Weights of a small GPT-style language model, trained from scratch on English Wikipedia.
Size: 9 layers, width 128, 4 heads of 32, MLP 320 ReGLU, vocabulary 2048.
Training: a variant of SOAP for these matrices, 140M tokens, 4819 steps.
Each number is 128 + 32 x the weight over its row's rms, rounded and kept within 0 to 255. Layers, rows and columns count from 0. Numbers have three digits each. The size before them is the row's rms in percent of the matrix's.

# layer 2 MLP up, 320x128, rms 0.145, rows 54-104, columns 0-127
099:125146154097069130150091087094120106215142113121126149126128137112160179159091129089138146181164110142126107159203133139158151082170130183134109140133133174123149102157099102105073095110112132094163089108183131077141078049192128111116199141172180140142158137125134114095133085095159078141091082186147101149115133089151103132123106136166190112123182149117080119097108152120084142100094
095:146147123129147101158116154141099124119140107156135136178136148087086065090086200099064162091140094186125060148100156085130152152133125174069167154086205161118100161093092109101073085112117092132141157143137122124136118092085127133105220115160114121107136128157118121153116169128161077186109157125066161179170145111112127130111143152106085116147140179139077110098126130127048116112153
097:082124100113120164117083036110093190149102162123116099106143122113131165114138104117140088113087146151083197092168126161132099077143150088158151194110132137096106127096141116113169126141189125152185092115153070131104140106094077155174090117147107162172122154151102087169080119178220109157143132107124134101143152123152176119160113129106175103165169163161154120071140181143122155176106
111:160097152084111127124110144152118195127144145163121136104121134089174091141132079083115125137143134164185090189124139085137132092136157063117128104111133131085169145158154060126120152104158116181118151224108105093138148102082120123129107172126102149207137136072137169117071078143180120100077184194144165157098164113170124132140116121104131102113133094180154185126124121180166165140087
101:101032127129126137146158159141080129105148132117105149148149139103147107176154113145173147154083121150127139135074088144105130103140093128140144140109187149093092100129092164202117098125063149168124123118117079146133140059112122123159107081085186075118101066134109166104148131158113152128078169135131129120196114117079072113107143054139045161168117165164115101133197095134163120098139
099:142141128135103112127145117043168033100086110163156082104115126120129126092145080183119144159095122175074176153172104188154132104095106143065150115119119111139115142125121061134146143091174145172165196162158108158154101137101093119132113129099074098190124155117138141148168146131162118116122137181083165165157144125076151174131110136047102154088113123131072161138075143144110143118165
095:147094091154091187126118106087172187134135096114063081111102154148174138160088134110070104115153104117120191168114155160137140113101114086098067104108120152102172119147111157143096127144121087155087175139131127083165170115119219073146082090142098215154094163108199080145124147110144168109125129138141165143170175102105146133151088153111129117106147082099138141073104167119121154101159
103:169173145143124164090128109149181153091154147075097115081120108120102161123140144124103132135100142129069175141163136150166119107072110076170117165116188163159128157143102113078157138126090098110166084132162199109101097134164098115102186081102096090073117147123150085198089213102113067136170150127116088191141138157130117102159089142133119106111117133143210134103133131067107112157122
098:132175096110101101079113121132065148119149078165129167100080171119158089095124136143068123086150131171128115128111173122114109098074111114132136065150172142143184151131129115103192140125184135125079140181147153227152170112130110090130162120102177164098164139162072112144160109122160112141108130127114142162123195102054143142152164102163149102111121148161105096067131145136190080099171
100:121091159166156183129177080163083150154180140168203191143089185127093089062154118152138106128120167115146149098103152142139156118145139132123132157092126146108132139130131168159131131095130126121084131119104158115080145148109146139108148142154065152161118164123118125116146123101130175178123058187134137137163128103034114097201113101159136067104087138156192157173087150132081182170120
113:079205155087116130113169113104150115156157127133164120141097115134145216102156126169136082174166128121126125157182123105109073106118154146105130112130089110167111199118166165185163107152069129111086145121098076119091095086063121122116144140112151129166094143122124122127093135173151169162162137071108175137092166100191145106119169122182153149123141128086207130167131153203150143140100
118:116149111157119096089093084140099192082109101161095134157174112135123106142153143080161212130063148140106090124155169135111131134091118123138128078161120189047119126068144141140148128108173172130126158103092158159139196145146126113152127066134123166082162134136196105124110173156069117127113124144160144105120073155076117177132162204115116147088114118123172178096149107166116085149160
091:095142118079105124168097099140123145126126149104106130126124060141111140143149091137111080117055179146130123116107169119136160134190089141163153132102111121042163064143142122177190149075144146152086106120135157146139176148058166052130132120134100092135164130122179111125054080154114178112139157112134160107065107163125098166118151137167112122101090126107164106106082173175175092082094
096:170122122118114146143161133200107073168111187114058123141120133175115126131119143170116113147168113142075178148165129126140133155099119135135119124190098096143174164126116116135102116159116082119157134151080152160095097203139193129116117211149114115177094171080168144155112112105118074128114122153138222163120134111151042128136151066101126075182105105130134149131075142146157162098115
110:110154145126095086118175137093150130152118105137138115177182078120098101130217090120059146123098107164100153078147104191156131129140140043120092126151136132107131108158123186149104127109164077186124130094154127133156151115157105110170099149182126105081133093133161112091119142134101092121095151099094126109087079158040127192134103121104165110149081092164162086193108156085097149151141
090:169122158047142123127124126154165152142103108109142122132119107103116086117144117216114172078133090085099091150136107100180130140172127213141137089136199142133180170128170151093164118123122110102099114138129128193187159166110136081104139078174121153136104064079107085170177132124066162134158098110136078135124162105138118129193100142146131155154092112075134127130196164158110135144106
103:204143155118143116127145104141147187168105154066113084171199155148130134101114163172181102121111105103187181162134121084081098161159123165120186131120158105168099126135145151097119103133092154114170074166160117173119131154206076127182100090096114121109129138158158139170158135147081127110153122172108203167098159071151127161128148153186159118112150147133170117123153139136124199138106
103:111075113168134081093128110109125150097186153188088142125156196109150112166128100113128094154162064129174087166126185147099148175124109212077143127121100086098122111151117161125157161122079124091131122174204118115104098104074104170111167107148163127108095115068087157101150159126157160122078144161139117178157147166069094132133117117133070131094143120174166154099176116158098134162151
094:155132108141153092172158173147116105138174076127165106125083146090153153071157148081109102066077143124088180115097123151159189159123139080147107130145124103154145151113157108173124091120160078203133142127138113187066112155122130147131081168136103152135158145074078108187122093156143135092084165065036180163120093122140111156135135132122142081155111119155129105140158154095118143134051
102:122146138142136138169153118126213092207124118082133101131115114102137111213108102142199131118102127119090095086117121110127152112099120140109138133096047129117138164065114124080127148137144125115142119163131149106151106093159184090104144152128140098120196220137123109165104118115124120110074084130107127130151092153161122106106116107099102166139116103043111070086043108146138128105051
094:139114130162114175091144234126145161133143053088110164148130154142078082127230197142110189117131164107129127134125101136091153113166160139138091111115180115102169097143154140152098135138158096122135160131151101130178091097105134088105124115170112108099087144104127137165136146186176130136180147097170115203120133116128056148091141117117103054140092113129164120123139191103117165113143
098:132130093133144092114069139162132116154180103169141112128115102088155163163171119146138113108133090140162112161170150088208180117086130142111143115144150168100113133159138170141189076130150099109171098149114124128114135090108131117186141164107082117125095156158166111136041158102153113104125139072124097094097165049096097145125200181096114173135137127154153201155114108075104126177196
104:122122106170123098107123136131133030100225191133155124141152180137113103145123079192172120135101074173143120117136182139137150151121091081128135076082193133144111155181130155098108159098123146092113144171100079129120153128123158153149159108129104189114145123130158162120182194079121144115145102148148131065145150162111117090170181130120095140127111064193107135144116155118144167079145
104:179087153181109100158093187090111139118134144122115095124164112153105185127135155137125175107142120099080143181096098114111133092117134148164197145179135114116158112163097143144156149107137132143149109192125137146117131124190157138083112131112127169088125066133129066116109131109044135117126164120094171119161149142154152129167195128204127109094215072123100143062142065151122143152069
099:130131062127140122129113135120116085094073105121190133186114104110184083150118111119161120135156077103137109144178111188093118106184118120076137191129144149204142149159142082112118131077176096113058137130162108119063103113137132139171095149183129147150132065116070109116090175127181130126155118152179163112139124154120153130108058160111163174153140154188117188168131141102169134121137
101:139097114109169123150123101110206081080083113174149109105110117110132117165184151135163163113135089126075150129152161157087155148109075149155123121086133122117141096138134126110125120116115139161141175075183161128052152112168131136083075078115111131079152078097148133153179158089131211160193139139150144181152134202133127093134136116095126116131102160145122138081126040099095097070151
101:144117188125108090075078134121116117151165165109134153120128132101143153163118097096168164167111162125158159214148174165137102143081141193150098125118049158175117077158097114069096160134133120136106165131137135167142135129098086185159086113109097109089159176099118144091139176119167152052126163145156097131084071164109166073144105115114119158154091132159128136117199102174083147133145
097:080096116080072123119127156113110164131126078136184119087124094091049108105105116024118033090141108142135140137063121080193084126132093124102164189146125157165066141176082117106145120085148116096132094101147105129090073106132151147138155099187116109117153118167152071115097142147138154104135126066124108113143117086126136144107145139147119160121113121151105208118138141162091129129104
105:193161092096139081119148121170179159154147165136125117099112077168085161196108121082177112142210098169141127138104138102144125127148130103132129211140135168123141106158084059134147107162137164047201144123159105136093146126128166111127103113075124129124122062128111081137149158124105121091165103140150064165123112143144166118156087128149078110193105137120125078202159117123105132143128
086:113118024120147115105184136146186148177169132116182111118142174165194099136163150148158116112177133129054195149115176141104153082162174125115115117144064112064136106081087140110127124124111100134132082143154149136085095120134112139148128116168152171122117093120116132168075182132176131106124090097170086125085090193138126128118094107098090147084081109097182167138121158095138155117134
105:105083145108115132067070168084126123131144083111111080133115087122057176156118188150123122176164126123154170145106184080135153081109141149126184120126114092143139138121132144088117173128149123070133157182163114075220091123170168130075166076135146103128093114122143140121095145141114176123099114154228149104108090098153156143150078106168172152105097161125148082119104137130083102135121
107:115176118161110162116136099213125119088111136105115139105189104147101176172131126108114178058102118082125127131108141137147098172060127124138079149087126097076114123114121144098067139103089070107067110116112056151101087164154128151189125117092149099163069159137083144161134117155173134118107164135182105152143079185135113101143131155155058091187124130135124166122149113110107068095145
096:146123109099070067121153134139091121143159180134116195134167120150078158155130157091142104122104195108176170155161139138162146133125141151136175088161072112067096105174113125100089134121124113109154095189139102131152148093171138050124125149064105086088165100133080166106133177110162161127079148197118096149080139191136172143144118117093123118150146119042125123120112155147119178162131
100:085113129138099104152158099129119117085136095151144105113105087113138117170154111131214103163105120152189180102067131113094123118162104144080180093090112173178134095127065134164149118141148153107159107142159174128138182104111123154126131062192133095165105154151121128074123059151100158066148152120154138106114101140161094150095133136178134134171098149156121231106111166163086161162088
106:119140153132102075150095091108124098138079199074087177133087146111139121098120116128129097146068168146127077135110120079127075178091125087137126129114135160141132073175197127082118099144154162178164118103132188173140118064123098170122080109141130124062079095096122105149146152100103121085175141161142093112136108114107192083062116128127148185108049130140138148148105143081128156148103
083:158144131103107115094106115101104137073127080120085093067175140080109128151123119116151124151137153066184122104172142129121147149100158140127165129152202129166147147072134192170108112085165141115094089115128136087123135100132119169120033098071184170156125161159118110114112137145108137101140149144097094165066129116136128200200110099154171132129137125087092185191130128069114126069127
102:089075118134088148116182133107119155170109122107084133183119156140117133141111071118167098137125095116126122118104048151148125110151126106175145144151111174082096130135136213134163185143136131111081131141100078104111109085125146120154145090127143105165147129117141186184152160111182124062165131106084121105200076123097174153062127179075128173128158202106116131085111187159124155148148
099:156129127137134094154129161152133119127138145166182171088121096155079109115097102153141172145189125115119136098127097178130123124138123149135061131119093185137116080178090189099178181116190124107051122155142119122062163110094061115047107113142135116120129165215077125105118093186106076167102119125140105079141115154124137138144111115102163189134097136155145103150172139160149156185130
109:144174144104137093142064118129108118123110125112158148156098109159116122065120125159104130153177137131139101131158127133066126088104138111099123093174136133190127139101153102124130192117174065115118166143114087123140192085114215061057113083196100086108086164173142141158102070140098141147138140076115112176060180152152181080133115091103143140142117146123129087128120139118059140139148
110:157080133131091210112152125101156102157109119148119180119106109142116146124198132092141133102117104163110098098117110148088149093125174157201081149085082183133132124096103094136134104079131140089097167127172107179148104104142147140158114175170157147172139125131124087101096095154058079215123094097101102125105102075100186156173203130131130092152115093143094107126074108091122140095146
094:131058170094138138087171122119114084128139076063049112130119086184129113101089130143049138106100153115221091167120191105086119117113098120133154136180146109180128089074154092156154128154141169105174101106161111141111100158116094068142119100164087168136117138066097121137105146155154086140118085116134097106121118131174181141140090148099130102102147185108169125127116161164092104121104
093:138166127210116146095180106141154147117160165174142216113149179174115150140179134120139128109112137134066198205122122158105117117150091171092127124135128125117095145162120134144177092095151114145132118168161121134152140055154087110066126095096194086177082132092167140142125157078135145079113152111107078142156128117151138135108079162150094148084113087147069120157100136158151147088176
102:149171128116147162137094048144155133132071177170115197161096149173104070135137105145161106170140123101092145167104100154154153125149118139120178109194090127078132131089139160141140106091191255090156170121105138102151158163112144135128144160157148132161138154156124187117115046122173151102161099104111153107129105128123112139102117115181116174165151099132096131077135159124178144135142
106:092115145110086147126094117167115084064104135166139151135150161211121104126157142195128086202123124157101116154091156183106128159118132171155191091135110138119130091105182193161127124133120120084153106134094121125131116136127108088144106126131118165148101099146145200029064173102212111132082166098138127105125148139151101123154114116111108147067133129111118162177092072149097156115089
109:092122100132128084154146123161098104108115103140138119099155110169106179170130145148108160089094135109107200136145100162156121145082214168123135133133100137143144119075132117073158128098215053173131166114178159132119084103133142134097201199087136101089109133087142111164193123150128123110198108141102120102156110113102086084153084118142172105160110127107145079170131129110107171152190
101:154169128138100111141145105101170131099106143095081115085104109140130119118173081110115171150083135108150072114096096102130132166163168086139071122161104078103159156108141106184196093108107040110088079170151091072116126165182173147085107045099142120073106157176094144149123120109131121174127097112084169142069098120099099085098097109119104108090120157135141080126133096168103102153120
088:140156143097132078117147157118053131061140140103084084180152088184113119124156120082161094163103106098205194158111147106180118126137145128146106171152127118106209133125149153151122145105134126159083152079149166128060121104098116137162157107168096122172155082150162125117080070159126146178101138137110159127142168117096161164088111100190158138101148117071130105163138148154095165108193
108:121141157072185118060108122149130158078134101146108144148120057074077109124146078191125158179092103104175090113102119136119148209137100172136118217141132127116147109137149150167174143130193114168106085103153119176132150082144122140154170127128068147098094128161137138181096128154089149120182134125107131127137098135147102108133145105152155135068119178174129128183190110073109168150136
106:141120121150058139157125159197103107146173135174150139098085177143191034118120134132131103066135134187122176164082117116178123152146110099127153150143131081113130139142147189117042129113114116097097144115134117153130176151113080143166099173072157176170159144146105149089144094073157166096116094147150111074154119125144190122147099163148136105110064120145140100108134124099140090104187
093:139074125108107138119158128139102118161115090162143105050086154119099151170137114176111154149111147175135038120156191100076114144109119131122157085142126123126094144093105151158193125103150082187139122077117084126090123090112079106129140106205101101162077103086158180086137153071149153143116059088131159182102100144091120157144152096119142151124089120102151101128067185098158140150112
100:155167130127184121099133098123138175090090127103086126127142101162137095104109084152139134139102124134137145105104040139121164124124106066136153086126150133122205170088104068144166155185118135077150167128098092158056109120091074100122159126124132125086077147099174180171119174080136086136134150127115154177191109145166134153158117082174095125118155110092149076110139219155154110121128